{
  "num_hidden_layers": 16,
  "hidden_size": 448,
  "num_attention_heads": 7,
  "num_key_value_heads": 7,
  "head_dim": 64,
  "intermediate_size": 3584,
  "vocab_size": 8192,
  "hidden_act": "squared_relu",
  "norm": "rmsnorm",
  "norm_place": "pre",
  "norm_eps": 1e-05,
  "positions": "rope",
  "rope_theta": 440000.0,
  "rope_fraction": 1.0,
  "qk_norm": true,
  "attn_scale": 0.19,
  "bias": "none",
  "tie_word_embeddings": "early",
  "parallel_block": false,
  "extras": ["local attention windows", "shifted keys", "value embeddings", "hashed n-gram embeddings", "an embedding shortcut", "learned residual scales", "skips across layers", "capped logits"],
  "init": "uniform",
  "init_std_qkv": 0.0258,
  "init_std_o": 0.0258,
  "init_std_up": 0.0258,
  "init_std_down": 0.0,
  "optimizer": "muon_variant",
  "learning_rate": 0.00679,
  "lr_mult_down": 1.5,
  "beta1": 0.95,
  "lr_head": 0.0081,
  "warmup_steps": 0,
  "schedule": "wsd",
  "decay_fraction": 0.552,
  "decay_shape": "linear",
  "final_lr_fraction": 0.0,
  "batch_tokens": 65536,
  "max_seq_len": 768,
  "doc_mask": true,
  "train_tokens": 544100000,
  "max_steps": 8303,
  "dataset": "wikipedia_en"
}
Each number is 128 + 24 x the weight over its row's rms, rounded and kept within 0 to 255. Layers, rows and columns count from 0. Numbers have three digits each. The size before them is the row's rms in percent of the matrix's.

# up: layer 3 MLP up, 3584x448, rms 0.0825, rows 2522-2552, columns 0-223
# down: layer 3 MLP down (transposed), 3584x448, rms 0.0427, rows 2522-2552, columns 0-223
up2522 079:089126130159102112187160134162140130158141102109121150110152102110137149111104145096147080132168078103144129102132088138124137156151153127172098151139149128096123124124099110135130106143136139109138112103102126083101118142133140172137124126131145136129160140119111119104081134131116124130137159156153149118092129111114118095169171137101124104126142113134112166112098135129129110102158140122122135164092164154130144111104121128107123133090137133134149114118104156134128130111130116118130154131117177135158177061153096110173088146120156097151128142106117128131141134115169166136078106119140134090138155172108121128117114137137124141151151130118089177100128158162124123136133
down2522 078:126162122085131137103126125109076125133138105142123092124113140124136132151131130142136140117115102106135141070202150055138169126098082175130110102122133148094156095155163115105092155057154108139138135151134076151115159127143133129122110112114136118155131152138127105137131113127169117160151122123133123149102152162132120119112084097132139134148136132164125160118140123138139133092115163098143173156153107162173099065123141076130045139121160117122131125113069099104087125137143145149120103166142118165121138126097119100094102109140119128144095099150158130102096130158118088154137131144130109148077125126150082112100149112097110142140152096164094137132146131157128131138128
up2523 102:111094161101162116134144117121146157081138110109182107126143124140101112096118143103174107145131080174142117135147101114155140144098142127084118161145086126109181123160117117119177155089159162094198070136160106091148163131129147132135149175151124124096168119138109164143076138118130112146141135150092097151135151139107122114129102079090106113110134128161112124104121116127092128141136081138110090132111135120137145107132166107125105129135112093121139162129156143077111112115116118166122130128172111070115165158149117156118084168134127121114115132122147108163095136156144100168115093116146145133118132125102098117137116139100101138113141147078117123126111100102132145099148
down2523 101:075124152090123140169117095130125134137148089058186185131148141131144100115133118136168050134104156107136129106134133157152151151087132095153097135172117090105124144123096114103148138129149113121098119105130103127109183131118137132121139166142153131096141105146104110135107121153161170150143107157115103139154131139154140113119150117135122139101117131113153177166110163096160162090085112148138132154133140106136138120145128128141150125152123141140119102123165106092123125152190140151100106118157150084101127168147116139158112122163153145094112125154105170123117134150117101115115117098183106114107141129158127120170171112163084128129137160138126186151097165125123156110130
up2524 024:141185133144126141105124134117116116109128110107095112153125116098199123100127114174090133105103144138165126160136161120119113104124139118162101123141123117106117147160117100113168122110154150107146153145118098127110108116186127107179141109129141117122149112142155136113136114174112141120135137120187165115157163119132189102145147133120113143134155131119091129149116153077136139124140142130137127113172110160141126079145126131141132157130146127107112126134164140113102128124121129158107172129118155104093128117123124109128130154122096131131109116075187132090140147082107158107123126146110132112113136049132110117148117128160123200117117139164116136121091120143107189137135
down2524 023:180108142153111131127089111130130153127127152121103121119133138170130135142111109135112090161095088146110140115143153075128126142139105091159134162132136105110124116141128139180124152158114116122110090156092133117149083108159141141139122121116132081158136137179144117156184144193131127117129124090118148106115105104154130111124076184110154130139128112065114150171113127135117133100158132129118143095110141130110120146115124113095156173155141130140121140109123164141103150108131169119080144095106121164192181142125129139125102093098125157136098127110114130101171158125132133121173116106094155127135132141127106136178122115102114130101105168116144116122157143136137143107122
up2525 083:123135136094120144164106155107110111076117128095129140074141078143082089100142173089103117127127102138088108126137116160115114117147143131109120151127122081103103126133115171117152118154124142086153112147148180088151110137138100189131173109132131083111117104099104146149112123118127094129101114121150145143095166131166140129129159097107093104158097130095153119126136162094153132158117183130171119138102153156127136118139097127150147153112163146106099119154151089126097128122138175120129114175102142139147156152178110132129122104161123138120125127119131142153175131113105165138135119154124144118126116141125086120130101139137137125105074125121119137088119174138134127102116
down2525 097:144108133148112124123129144101143134120134121111098149173124118152161067122152150117122149154137135174082129113110130112154097148127122113075079129151149095150124106121137133168110104103146108158118112136150106096137153113121102139150100116098157132145149162149190128147117128136107084143130104161146168177101150153105091114111139138158126132150120143092121130156125160153152124110120136102123136102106151144167150136097115143120147093090143081128091135129175141103125100100119155101120128158162168112119124158092082136124128116152108144102154126175115144138133178133100127142145152128109156136147130133141122138146143098144084142128119150150150146120145114096167132180137
up2526 150:116173099120126112136116125160111131126135113162120140125136111126148144109148112152158113117167123129096171142135132106112122125092134115171114107113141161138116098098100162106153139082112163146174104118113152074115127117136131156134123141149144120151149146147107125144110168085161166112121085119161116153139107137117105110120112079168117155100118109072118068159162085147140149167123118163182125140127156154075102156126137110127115088105115086142129147108170114129142131159086104145112155070122178136109104205115130117126134141093120131123125107117137177148114078121154139155141131129121090108150086107113158135114117125103124157103160096131127159111155092127115132114121
down2526 143:106100115116099142129094105120121140156135105117104124134154110120134138156077139116172111111133105137112096153098138118145091111141145136139143158135153169150190147127148136180157102129134150128169146117097125121080107147120139124121156105150086112166121124125129118124142143116130150121113138130116117103121103095121142167124132137095153128150118161146118173129115142131152110127136121151143117088141161108146169106128144124175133073163088123119116134124123147110126134114108119124086111143155073104132129123116157126132117141146100134095091128100156115120139143165126116166125149153130119122157164121118158074092130130140132134137130097117131113151088150111156075154128
up2527 051:134101116124133130132141175137164121108146119094128154124125139127097077149116180133124138097070146108120119134115126085133129141122104128129112087120080164094136138141109145162181161131166144140091122092158119103114126140158140136119133187143140130171097131152142104143128096163151099106105173102088085079139174131103130163146130136063127169114124095127101158111202109099120162147164115121120100140128102123146158097101130086117137133111147160068078098100123089117134165132173130159172150134187146132113136146107118133146169110102150151158067116129153162123126163157105163124138115138139093126113117157085178115111149136126156109128127130129143158099112142129190094118149
down2527 047:136146100129136138105120111085141120072140105116061110134085141084131086108151094122117132131129150096080159141094132098123120080134113134151112113088081137099104120110142080145122121159116152101120168127168142111096136181174135134156140162129106125131148134115062126130149113125115140117111098067133092157086152147130160136138133120091084159096130094123125097083142141124120145153140148116171116160110130104172125125137138076082131136155151123049099105138143124124179158103160141106140135116172163100158142159097150110132150101140153131129145093137117161128117155149122148154117141117183114136150120152112129118058125125077180132120127103118153138154128128106161114141131
up2528 110:131087159091123170128123141154063115085122114108126113181137135140175147130098146087119147164140118131123124100118163137117122124154139123145139114130121108113119145140141082113091149101132109102138132118121102139108127120131124129130126133116122113116066144165128142112180102116103129172102112171117106093132170116109125175162143114130151154139123112130112069176107121112141126126094161183104133087125050138089068068122121114123177117126116115121154109074114141130137126144107116130141057124118125080127129163084138135128100135099112111114174109114102131145139132108126130105149136121125116164126142150096135118116080164122124122108135101125106165102120144070110159193191
down2528 112:139132072116113122122149140114112098114115129094162133187166148128109154130133149054113130147107108105146133140173144158151122144122136093131122146120145148120117102152130144119116082118116158097160114151119152109107122158091112094135131126143128132129137093116163155129123143097113152098107141189107116130174155087096150161153135113132134140118131114144141121134135122124122107143154082088131096104157117168104125130135140126094137138121079186147173153110122143116121139143096122166134102132159141130141117094105137095115100145127087111144125113131088132131101132072127153105128109102134148157114118154158073123153142100108124075128159093115146156127107137184185129101142
up2529 130:125143097135146141195131161096113120142134119113156135107126137130111103131100135107171140121149142127138084103168102135169111152099140141149110100130103120148113131167095135144134120162120140095086123123119130104119104136106148128140148163151103165152143120150124151138125100097170120151121153125090146166115148135139150088168164122115117137131108131122110153114125155121090180113153122126159181151139124153163132127119120126079107101156117090147145093102157138097184105140133136124147122107104120139084134095169146138141111164122151167117117136102124090108132138133102115140135125127140150096172158143096116172086110146144128113128136131094053087135116115159136084114107
down2529 147:149137161114113167113122157123102175171108106154119091137143124127154111109125128136131112159132101105131152075151149116121133128128093138124119130112127127145079137154113092154152122157138167137087155144132170131142100155150139116171128118100132115165146157150090130096104140110162163116140099090103150139140150139155136130134120138090096111163114167126141123129115134152092181130142139138143082145141131179144086118132151130128115141160077099175126121098124121138101129111135176124130136106124165109160137091113139151131124178099105116157103162174121149176161135123112143162091160122133158106129158135137089126126130142178125152131124123073130182109131132134100151142140
up2530 136:101145123170139110119136070113122153118137155114157112120115122087134086104133125166160095117107130116164159129141091140162095096159116127088119126138162166089146136134112116139088128162136128126143100131127137145150152067037157145122109111092152101130132114140172148121202150159137138149140146168091137171136165148128118124123126086092132090148135130106131140156138082155116123114138095149142163152095165136065134164176090109166130128166101122152098171101175113105115141102128119140184171145145102101103121129113107141110136115132103164170130159126130119155128093155107123132151119107135123116082141151109139126151125173129133123108139120100131131080173155160130157152154
down2530 141:121126101140154104092178107122111141133150130120142147069152118126138118107091102111108123149145140159151148097139156111130138131121115172129102164108091141107128111114116134110143128162127132166106116101139119140173136147040139140152043155155133104137161137109133072137144133136122198180170150113125101129150123151155140088139146088154142160113151129138084106109112101098131111133100176117132140150128106146154163094128121129168160156158144123161095147126141113150135110106137122148194128161136145095110117100125139122117124121104096159121127155090151119086147137124150141103186150136130105116139130149130093162140128140125129144136130116157096113120139160153141151106136
up2531 133:114140168141076155113161167123123105091144152148134071139111107159147128109115115104100139142092161158211126115151124115129132126121131168113150116150178141132134142091131111135172112106095082113106116124074142127113113103203096186129139131124154140094120129121101145084113103125155149073105147158106119103123129096086151119146109159132151143179141101138131114118164096157126141148149152154115107142129108093103133141123122118098131123082179111138146143117108103136104123109140063132152142103142160101124118123165149089095147147163168151144141141166160096112127138105123132151128107165161114137126113137133109143134149135098110146110102141170135085142136108127133120114134
down2531 131:162112133152166133159156143115151124131111098126179106120179149151137139121107118170109126149114118150130118094104189176103146143106150149160115118167134142096132083138107147103148129105088156111092125126137117079116131135147110084126126123113121123097169137105152091157149115139138108153125120132104162165119153094115109171138123153136135103135128179137106132138097147128122142149129147121141128089173089106139104104111154122133098089174138145150171154147090118135152148156150143116119097133110134126122157094083134145133133130105135143170162132108153146100119108119146141139167146082131149176117109141155128147158170144131118137131109129133142134148110096148121120134132
up2532 068:129105136096140132125141115144134192119133132131083127165171149145168117149104097108112095111119124097133168118110133139142125159097105126184163148121107145130148119079093136134113121112142146110103109100107143166095127121157124180122160111143170121152114089120160119144117132140135142127113115064135140150118112095132143143143139106150108137134159184164125119129117142150133160147134121118143133164092155181130156097137142107106082160137135131122125110135127125127144154146103095122122145128133117175134142172089112085161125071105120125100161156134146119112152101114120177129118152152114137084124184117143122127085121120176118142137117122140087112130124117137131095112158
down2532 066:117160125104111121128140109100162086116139098136139134109138171068098098091156142148135139201142150155132098129107167142135142122100098157086126166125144114125146134169112124152131118164090153127100194171126149115113176126166137113092150146149134141100131105156124133123130143131138127108119106119130135126139104126085165127117155158151139106146095133147123156120147049124188127113132116125146147122140125141185109144129112084151094134126145167096143101123087100105103125140122117157144147130184158121135129148107152129105117148149142124139132110111178137088127160088122111164085156148121143145079083097129151185137118124144148147145101095189120124154067096114107123145098
up2533 072:096148161114138125135139153123106144092092144103165112126107130149143149100138135104132136102177113143179126085104151141133118152142144127144136172127159156149116174074112128129162130124083123097145112098147145128179130132170107142119083106148121134148154123156132148132124121115092142112116118145139121118137105115103106123165124119106176131130135153094170108144133119076092109123135120125132111115128164109136110149112105124133103082158143133090093122151119141140120161147136142153149107116139122105112097110102160149144129130150151153121111133119116139182130158139130124161132138126140129162136090145098143161105109143126104151141133125142184154148121151130141134116190
down2533 065:102152126122123147152143081159129116143140136124128145106118139153127137089121133152187113131131132156141120098158156151096125150102146081141124132160149162131093121122159167121105108117162116109132120159187113132140171142109102104147130101101142129154158112143105131140143172134176144126084133128130088121100165163136148068141134144150138084148167125101111126100113133137130090113139109119146113137136136141165142148148144107143157094162113135139142140076131132134115102152165104152104090103153162086117132162122119156088083172096162132145156117113132130119104143143174128137120156128100144126115122156156131106168118147135081133138129119114076137147112145112153098131167
up2534 115:124111108138129100138120135109137106113109132167167121152173172134128134085136097107123123181130123113098106082129138120139114120108119153106157112123116135098117139102114102105156100107138181087094103145081066145132083140116163149115130128134131136150105141101192162126132123106144110090111135123116179152115112158118152087164129117134142115166118133131113107121173155125169104121086131117109083117111160161145086177125130095143114125171132112070147100107122138153138153145121143150077122099095087106120151111153138145139117135129113156135129133132139182126108129152148092105104186136101122151084112121089119156142142119093134115091131136157140125112138156134101103124085
down2534 136:124159144100153115163132140108146114128145144149176096111152132115094136112127082100121123139112152130155156103165144137124150133110112108139138133117146084127144156130139126173111103165141165083118142161111149130140144107116123130070124138105119158177116104105124111147129116141142149155175105122138131152121101114112153103139152109161127115096119093127092133084094164144115118069120111106106155102163141155122128121118139192121111064089155134127103179155172096162132120082145160134150167104118155137120135103168139148112132135098137180094071135124150144076125132110127078127115137109112173079077131137153143156142132099126144166102108134142145174157132115146103114169113
up2535 080:120132110131104083132112086091160129160086152113118109116110160153149129176104147112131147112145112176144160123091137113124134083159164112166120158144148114122150108105163124123160097141119147169115184123113160126142104122119131115107135113096148144133156145129106126113121157169142141108139120144081104111152162133106153120141124113138096139129113141184105118112145105123112167120148102132166151132159152156116129111155115132146128131132114144164121136160091069088097129120106100183116168083145139121162124124157109128108117158122100138133128129132135090151176144081116122139136127111122148162177141138136079111152103096115128101140197126149139140106135107138098126143145
down2535 079:108134135157129095102097118066154164181138127074108150109154141132116121125115140140106119102117133112111180138108113093124132133134093123117051113140110170108105140106127123121103141141122139140092112121137124146139108158124128122156151120113123102118124121103111101116137147129124149098132086142121125079175162124135114104108158131140107149124142089134094153113097104138139122111154120123119134109131129140141133132143148081121081108149137100164136137160081121114081107124094121171134148137155159164095135099136135101149117143147152122108115117117111117107131103141158135129126091163127117146178162129153121141107166101115151139152149098138142141136099116124118086133166
up2536 095:144133103115164130142100123140119135090182151123125118124126153136151121150109128129160127154138154125135128131191141112089086129126107159107105075112120119138147125128122159131117131159158155119214123109095131119106094120144160164158102110152130095115148149153136099087131065187117153116144182123129167182131111149107136101115090066110105162126134116095098096102160135114078143142150109081126144096145134108169155120122122098137140163141127097109126121116167144108097119110113149103125114116124198134142132154125136137159112200091120157120203114068163109133109086147091129134127108103121112136159132133116127113119122145165142083175127117121126113136113103125141123148157
down2536 093:152137115114108127177131117120107144149131178133129114102142136123113142150101162095132143179133114105099122125120145083111139123119176123105108121149132115147185132134163103169155126136134143116168100089122126148115161075145141133155017132108140138149141116128150112075144144185157150107125135080098078138108124132147134160097149121116164131129153106101127166130108137131139104129077127130134118169147168119156107129117148120150150155129144144155107116157141153154082092156113141101156112118072186132134127160113125143119115128121115174100137146104116116157144157151123132133153116145173107135129178166133124091183142144134089124120136133162119067128162130136124101115094
up2537 045:144125134098150113067153124113134112109131103143198162113089133144159147105141124075119156154192110173159180125147174158108139134131156108159141120143136152116144131190136161145120100105116137113104139109082154134097090118118126153158161150150076110089132142123107127085105132119150174105144071165111125149155130124134079127171110127127148124157117128176106115113116182169129106119142122137136086109154146121121135124122117110168122101069123112131139140106110103118125172161132139128124129133124177091127134155143102141150138105119157092078110128139126166120165150141143140126126117110145113172144088148119138143080120109145152146130115122146145135112113122143100086154113
down2537 041:089132130120153143172141095128161142117159164128146102123147126102113127094113162142156140117135156151106150100135102124157124152095183119085117093125146175103084127123136152112143166151131106130138145112127113119144176130134118093088126142134146094115111133116133122109160138075129129112144142160100188114152098164120138120143115137187109132110126097091112150186141131137101106139153079142144126131145118130098127123138127093147132102130136120167113114155161136114113127144145118140106123099142135079098108092126135123170135153100142114158112143072104157133106114147135103132180130116144115140166140141133176140139128112125128124118114108143128126155108127098149146141182
up2538 120:098106149127102135153141153107124113132143129132137114147149098106147110136186069141115123140149176125175106134156174114155109085084147169125116103142144116171148133140112134098147091168141112137134115140104158137153151132093138120120139141119118120103097138128135107132128110121133125130166100098153134141132133116121129150124139105132126110115112106079132149099120096148147143155137107145122152093079112096158110140089146144132106105150159144119088147111159143149143129136148155108119141132111153160123115121087172170082102109150120155076127153151162126135089075091093136128133118102125129150135140109133129170151120128118124124136161058094203153098149130103108134089143
down2538 114:163144129126075107143075144140140121221162141100133136104087131155127151106106150147121106112106110124094120152150135125104133126106123131122110119145124139108161149129105151122114132117126136105119124172180184160147112120115119144091116111120191154133138120165116144142120121138153167140106143114135139114147078086173146141082124130127146095127139175145118170156140170148110086138133128135104092136113115126099148135124125161078179110129149131108159151141068141071154105118157109125137166111121133153113105144093144138126105129111136137099104096144072136128111108105100102143119148146151104124165094104178125120103137098139146109155113097135146119108068108112102118103123
up2539 130:097135122148111120139118143134113131146117179145074146070121135178102129119124137088164142138093128148126102139147114098091095120111106117133121126116120091151183078134135129131161109130106162075130137116139073102109153131141119112161159130137144110179116151124125129158133114132138119104080138172085135194117109128123105115122104082082142139155155090140155124108113095142094087133107149145108154163159095110119114115115091149115115126106179138144143138122096114142150173124137096148126094107139099122131140132125124089129146151114140124109158120136129101121094104099122127165141127161123128144178165137091125134087147135141124068165111112132153130088138134144105140130128
down2539 133:123095096146168087124155130125102107172095153118108148129153111116116122098111117114127160106135105133153119138107089076114139144133160138105104135121115143151103139162154145115100135120141143100167123113129122126169175122114132150156123113178128154137148102102062122156153108130138104151150131115158138133088140091127114130136127126089136123127156143152104127098133135131100115109140149140131164165144137170113143146127144118121109106131155131124121156112129121141136077144106188085133137128098125136152121173138129139162109117182163145101102180157110123146121144091102131144192123096124138114128144161092110121144170116173129120136141153136183136095139108124176082136111
up2540 108:158128125149122112161113102105168128127124129166105105112151142153116164111128110142141142150106083168085172149156101154091141083130173163163132114161151133142111139076145114099109138118118172167108135141128097161112133146122145143162094139087107137130152143124115150123146113152192118136122114114130163139166099156155104107164128112131141185119153146126135198146170104139128108137139138154138138139067147156100138161132104131118138075081114151113134120134164145123109103097151113156130099091100101108136193105099114156141095119102152144143107151131129133133108142104129101125108117128128109144116133161117166136152134130133179090152156097113136098120156101081130114127153
down2540 107:128124172116115143077178134139157172148150142127123119095159122086177127098122138124075134111152133098132123078141134102166148125143168091123134125097116153095153108147110101134176144100095120160099120150132151125167136140119147141127180129173179137109141169149114121142101168116158120105117151110144147138106160135122128115094137096122151100124072156154141151125096160147103105092069114139143094152126136104117118121130139094113144134082128182148127097132109140094145149120162117134140134167146122118143130176139097148155139111140119123139091140134140173146101124166116103140079138131116153123130108128161057132116160113113137162140156129139128105138157146131121118090103
up2541 042:150148081108162099145156118138113123146106151155125158155165123124127158091114155111076183096132114121145140109117124115111099125137133131093118112130097131123135185198100117145123144129122139125084122163134141170127112171131157083094131157127132159148162148111135112099098143098128111085105124119141120136110120131066145141139156115137162131128121089144125150146109094120140134115143190137146115148138082176146141097125094102113148127111115131171115142123149099091145149165141083139144124150130106077115115098112141117131112121115151136149120111125149141124098134155173182142111140121134132127100122152095158153126131133125159152111148126095121172150134121091171157167131
down2541 038:129117118126180143110088174085138145172130171158137173121118114158157139164116156134125116139118119126113131087117109117117110119119131124144108128138113137093126122104150080119111162157149083176124168121136127091103124136182069150137145085117179098145141142136108147149128117136141130132171113150158081117180164139120131097118121104099122122128143161151155142119135181097138132113151094127121115141144146086080143120145123073124089142119124123113116136158091128101162099133115141158110090112116146113114107113132143127141147111114084149142112157123136111122114099139089124131140115116191098119136129085108163130125130133136128126182119129150142123061123143148119126123142
up2542 115:116187075112125169143084099143127131113164161130127127142141135151129106091096135096173173168137100136164090086180119106094147145130124133142165134117132115151140116107146158168133091202101148108168162131138119099108102156085115151150158144105131103155139116120118133118137112085130130121123129173120133142098100106133109133117136172124132100175157135136151150110176118115145145130130096131121138106107108105138124135136131101131136143106140145100139138143082197108100118135161133128164131136080112127178138161160107160145132163126118094158153128128107144117134095106126109134184101118138074127172108075113104058146155118126099119091097121127134119129108127131152098135117
down2542 114:129154121180122134160132129114199133079095120126120130132125092101148110089122151087143125114136127134135104122164150137103135156142115135130101114120141127108139121102098122114094086078122115120151132134170125097132143145161116158101144148140139152155135143148085096172085126165104122178161101166149099123132127134148124087120127120107140151153160173167163113133098143176136101144109103103118148144109141109087119150139135135151111162115163170160138134143099148103129129126120123105121166120132099137126148137206131143126092119130118122134157147077130142119132123177086087100133120076126082107121083114118089109108104147096122074117120100127126161099140121101170112110104
up2543 156:159117112098137144135151141091093142137136110094126105157112128121108147126102104106109133108103147117148127146082135104130147150099120111137135124136126143112110156127102161062110091137129147138132121089104110140093095126131158122119165116092167123144146139130134127122130112119114113158158075127092134134142130168120121123117121122121098144115108090118112107090133138122104107160132148130090108153137153156143119149138112115123119164096111117074125131136124139154122125188145190129150145110113151115153119144132141166100149153135183131144114154114171131114158094127109089119131153132124107121168141109142152108129153132090128151128163127173084138126129112107090133145161
down2543 179:139144107156160104111098118078151150153116111133144145162148168156125111147082144135150140085072129132158111112103089151107170124094108107078137177150204149114104146141121169128103101158145135093109128129082067175137154110109133114131154150141118139123152134117141138152124117140101141110080094115107116124103138125105146104110121168166117157110111111157113173136150114114138112130101113095113112135114150172112110144150131145099111144103132146097147148119099174149120117144172102175071184131104126151145101107076098129107138125118135130118113150113145108142116102144160105088131158139125120149165094097108137095149129110179103124138126131179127146122123124110130096111098
up2544 061:115161149114112093172122109138136113129128150098170137113100139172187109106110095098137136114104095107120160124115123161104157145152122132103092115144113127142122131119104147160099115139169115148098146149133124110143155154118119095111184132109144120107094116136121153107136132166142081128093126155122119134123107163130112143110137115087121136117132123153152119088097123114130112132145135101130143170136097116104089137126154133117116112114129171188140135117138121175082117120078116144122158110142111120148167130130060126186171115059095168112138148064105117153144159132093138126099143112131091099176151164177094128090148158118113099093140099089095103128124107148147145189081
down2544 056:104157153103113150100119138101092144125135147107124093133118116191158149125126139105158111053126119124103126134123115116112114129102125162122105140125142138113107155149114139159111119075131136132091125159180071106091142097051120116125122134107088129109149133130160123137120113131095146139104118147167098140149131134142132121111134086108164116173105113165147139127108141124135129136162176117155120118128121132192123083120118137093127143154110159125190174158136101103138137069114118143140147143119139130115159108151132132191148144068126105117143167152104101153168129143131116116148105132153091131119149139130114135165103169131108092123161141140117114102113141121121151205122
up2545 068:144168100084116115130110131096106114142124153120130089165125188128096146133143145139133154134133149116143117125102105096180108130143157142132160138135114123116138119144120143158097098137131110126106151095112162112125106130076100130135128125115111094118118143123120125119155109126125103161135109120078129112116130106132116127107119131129132121161182095076128088111144127138118106121142128124143167114133142080123132118122177087101117120067153085067151121125152155126155181104112100107149150117138158077122100160161025155116119126094100107165149116181159086125098113152117164153143128176117108140113096154136128149128115116135154087114178124086081165101109170116130119151089
down2545 065:121118118133087147139125096144130165103096107116131141114102120118130128168149112114135125103143101083179101149082071114113138141130125126137129105134157099120119131119147081135119126128110095140141107119106123115153078109140102131149133116105069180180096153114112134086122112136137094140159155137134149104153140100136113159082158107123120129138086150163110128150112138129140161133099110111104132096143109099176176087094097099089121127140150121125106098123128120105114133160118160100148132107119110112089079074141128127176132124147125098102186107139164095113157101134128108115112149089142059120135140163120116141161120132149120136171159103143139119105136094118109111104137
up2546 027:093119120111139158120132135106150154119130140149139174153165104094119137125111105106110114180087145096092120112139085154142147166126079092138113121152145115165142123191103114117127153171103099157170119099140136114133130110100144104139144132160142103096119142118115169133124149144155128129137087117102173100099136142102105118122101112123149125129090102137147107102173094117152142149122120113171117118122172127152097082091145124091115115129128128128118101092133122135144139134174089119155120130119143070161125061160146117135136107107169108100158165154118155107139121129136152117127107119128148148177100119102134138117169136093156087115130111092097074111152104129115156128090
down2546 031:104137141114124103120121175147116129133112136191091127152112113131139143133099139095139129126126134091151096136145080128146142094089125122090124096084160107114163139128122144142144131142152128131093101131132122094127084094113125132174145129163084132142120141051103154108085123129113090107099136121086145148129127176117156131104123159124174163135140143138168106154078108098143134137135185085117150129098120163113109151173147126141154117129133151100188128158122153157137139078155107088096113130101156141101114083151132130117089107094113148119133128152134128146101128107119164097165114139115138121166164123159147116122185098114147106129131125101131092124125162161150151167118
up2547 072:146125135086157133118099118155144131135114116115076148111152150122106105143144167143154143120179171125135124121116098132132100136106090157163126094153155156114115099104130174161143092164118139134099100141113103168104113179121168142125145158118103164101165097095090130106180122144086159139105146126167108075128107155129171145152142145140115099157192116125123114133145124088109141104138165171131129111131102129170156147132163077099135122120127161148152153163132135171114121110163148113099107086118107137150138124173162138158125108133111085119103120117155142131192116120139125142155133121155136121115146065124141165126130123130141129095092144128106129132100114149117128187114
down2547 068:081136142132161131153130167125172129104120143100161103096112142147128125163159141120115125131160162130109122123138109130156092181155101126148139164142156183131098137150106149119150129078152141109098156128124119099144157122169136181135137118140125126132160121131126129139133106168143140166152140118109091100130122121175129098131135119144081144143137122149128130110143116115143113136103112100111167149159133136107119137109154127126117133185160169129127125170123080117148123210125153096143100130139126130135161128145151133126145135138083125097157104124139119162101124109138095106151090128112152141143105139125127175125129150110120121104096102152112099094165132118142116078092
up2548 143:140121115145147109168159140159137176164156142169141120127133140107139097126180099107101125102141117106089157152104123141162132099147142107143167112146158102180124130140136108079169166138162127146158096135144138085129097163115125128137113157144099113126149110163123080064111155097132116121133139177123135135111121142158144147068140105130116124136103117153121152135110141108142138121105104122138166130151131133116161149149119089079185104130111135089147123119141119109126156119118101139113115125115117142166105161133125106161151097090154136108146136135163154110131122112143169142118108098157114098152090149120170131114123112125115140133157157152109142140156162095162138152108
down2548 138:164138123127096124090098124111135146145077119115116131146105165143160100107133130117136125121110081120149148143157132162124126108093122134153170116161160137115143159121141064125159122114132114116112143106086145100155120075141074119116137111165104141131095171147080155134117149155121113106147128133169138120149142143126149135159171071138127122112118161146096131113104162096137120082099122120128133105085156138104112102127111173113088091133107125120135166168165141110106156103122157132139123111154143125124147173182110117126141089126129118140089101150097132180112154168135093142141130167152171177183120115119141106095131154138159112137103117129141183154099086095155139130128
up2549 052:122122137141095137118127134181143115147133074123170135083164144159129157154160121137113157138136073179136098132130170127136154100146147144169146178169122100131126123132102067102105151123146144087137123142128095091132141117106130101154118148130144149102100092149123116128084150124128142133137120118102140104172089171104144171162148114128110122099150116160113121141174117096132134189110112083169140148098157111148143105147113132124170142107175104137122102147120146116129133120117136114164152155124098126122128122133126106123100129122138126082128137166150116169111151153106144106097174155102127135153096122131157152169159116096104151140091140162130063099139093107122115132166
down2549 051:131094080119124136074135142167111095116162153110116156111129139139079162073053156137153108126171140183137129108127122179132130194150147125089125133122142093119144132100132078150097159124126147111110139153098120142136125130131134140170113126104159077145135107151106160111122168113108134121140089132152143092146093108120136126151165121160124133115140101155152120122095160128151099170113102108113123143140115155141178102133124107143156160126120160143140123087151169088145093128154140146146141129147147103123090132159135117143150152130183089115064109153113109113167153128137130100125125147144119154138119105126163101157137122113124162064094155085123172107120092077129107111117
up2550 074:156100129102150144142072095153144174105109104116085103090142136137123120128092133095124158120113114087106147125096133135139173126127138140131122096124151140111086123111102099156126159131147103084116129113090155105128101143118162115131055068090118139162130108111157123102092121131127121119105119129134092133083090106119078165146116129158120100108146164141130141126129108136122126098150171105166122125153150165178119113098129149147109107135134150092095158140129104127120132147144116168113135129132162148130162122137143137111148133135096116148073119123141137071117096170110136082125155113152119150143144181104168140158099098150133144121117133132162107082144117147130113098150
down2550 070:092119146158113090112080069096159142138176132128119133100104141147109171122173117063165152148121162118149108149116076098135113079157116116142110156106112122101148166118117112106119118152133135150134173129157181137109113133118143131122122125139113154124182156092093123136139126148149121135123116102077136144135150129142143149090113109150141112139103110134138180123140096107119120140124146150137104154141122135112156129161113130156133147161171139086156130107113112124166119171134142122155100099162095124140098128137089096067130133160141090121098146145089099147159150141152111107125084143122084123146094098134172144158148163085157118121138150135111111146107113127092137122104
up2551 166:131107130158110111152129097155126081106080114147125133153149133117160115129156145098116115101133125142143118128126127134127130111113126101162127122145151128075101160112113123111156107140126121121132109073134131129163101091131106157128126103136061073142132137153135124163140152121125134142128139154113142171150122127143089126098148134138175129145127125136119136111115110114118154138148161128138140116120121098111113136100095137160101122120115107117134143130105141150171102127100157131133109106130143113115105109116099155137139165151110144154138120129144130199126147164087150119110152104137128096124114124079155120106094127155113128120110138140083130160155105135113129102088
down2551 183:123099156138144153157120096133131115097114120120101127135116061133126099192119168104087129108090134107091160108115126121112154165191154131137118161138180109136099088139188142120130135130141114089148130091122111144135112094092124146134148153134144089127121177091122172137120109082099150156167102149108157160094141109113107152113134115144156164128128108103168154122092120127099135130140138127114143073141091100146100119068116120092095108154119138111156110159111135116126081115150128150149129146145151155134094121133154093131129114133132114123115109117116131151086128137084170161091148140131113143147099132118143130103109123115117118139110112149136164141106090119122153159110
up2552 062:087153148132098132144089124128120105083111129135134105140124148122156101133117128107137146140071152139108108099076101153163177117154127141121162173115145117100126129122124083122112125128153128046112081118136087116125101144088106125108075073093122101112136132147124120126100124117111156125159156120147141116162130140113111146109150108158091155118146099150139136127150151161115103160109121136124108124100098111166115129125142116081142127110146113138102113149093142131119161130082124150133113154115139082138136130101129131141076096135147123185136130165129079169145155121117125128131134128159096115138123124118126106116093125174124100133140164103189113156141110141131165134075
down2552 061:096129124100100132125121113113107099113147138100120124179078156118094093086152186123129132153105136127141124150124180131108136111163122132097125173178138140119136144151119134103113098155134172127085161162104118104117144131135128087118154141149118151146156127132112133066134117161087112112086123112144082163120135110097147155137067140111138147159124118074132151112115119114141166160150094124158155146164126144159100093095144102120131143124144165141165107162129126129134140093164118180123113155145106078129115125132124142166125149099158105128166131085169167150135168120141147093134167133098149181104156117126130122143137145135126117118159151140111142128095113128170146124108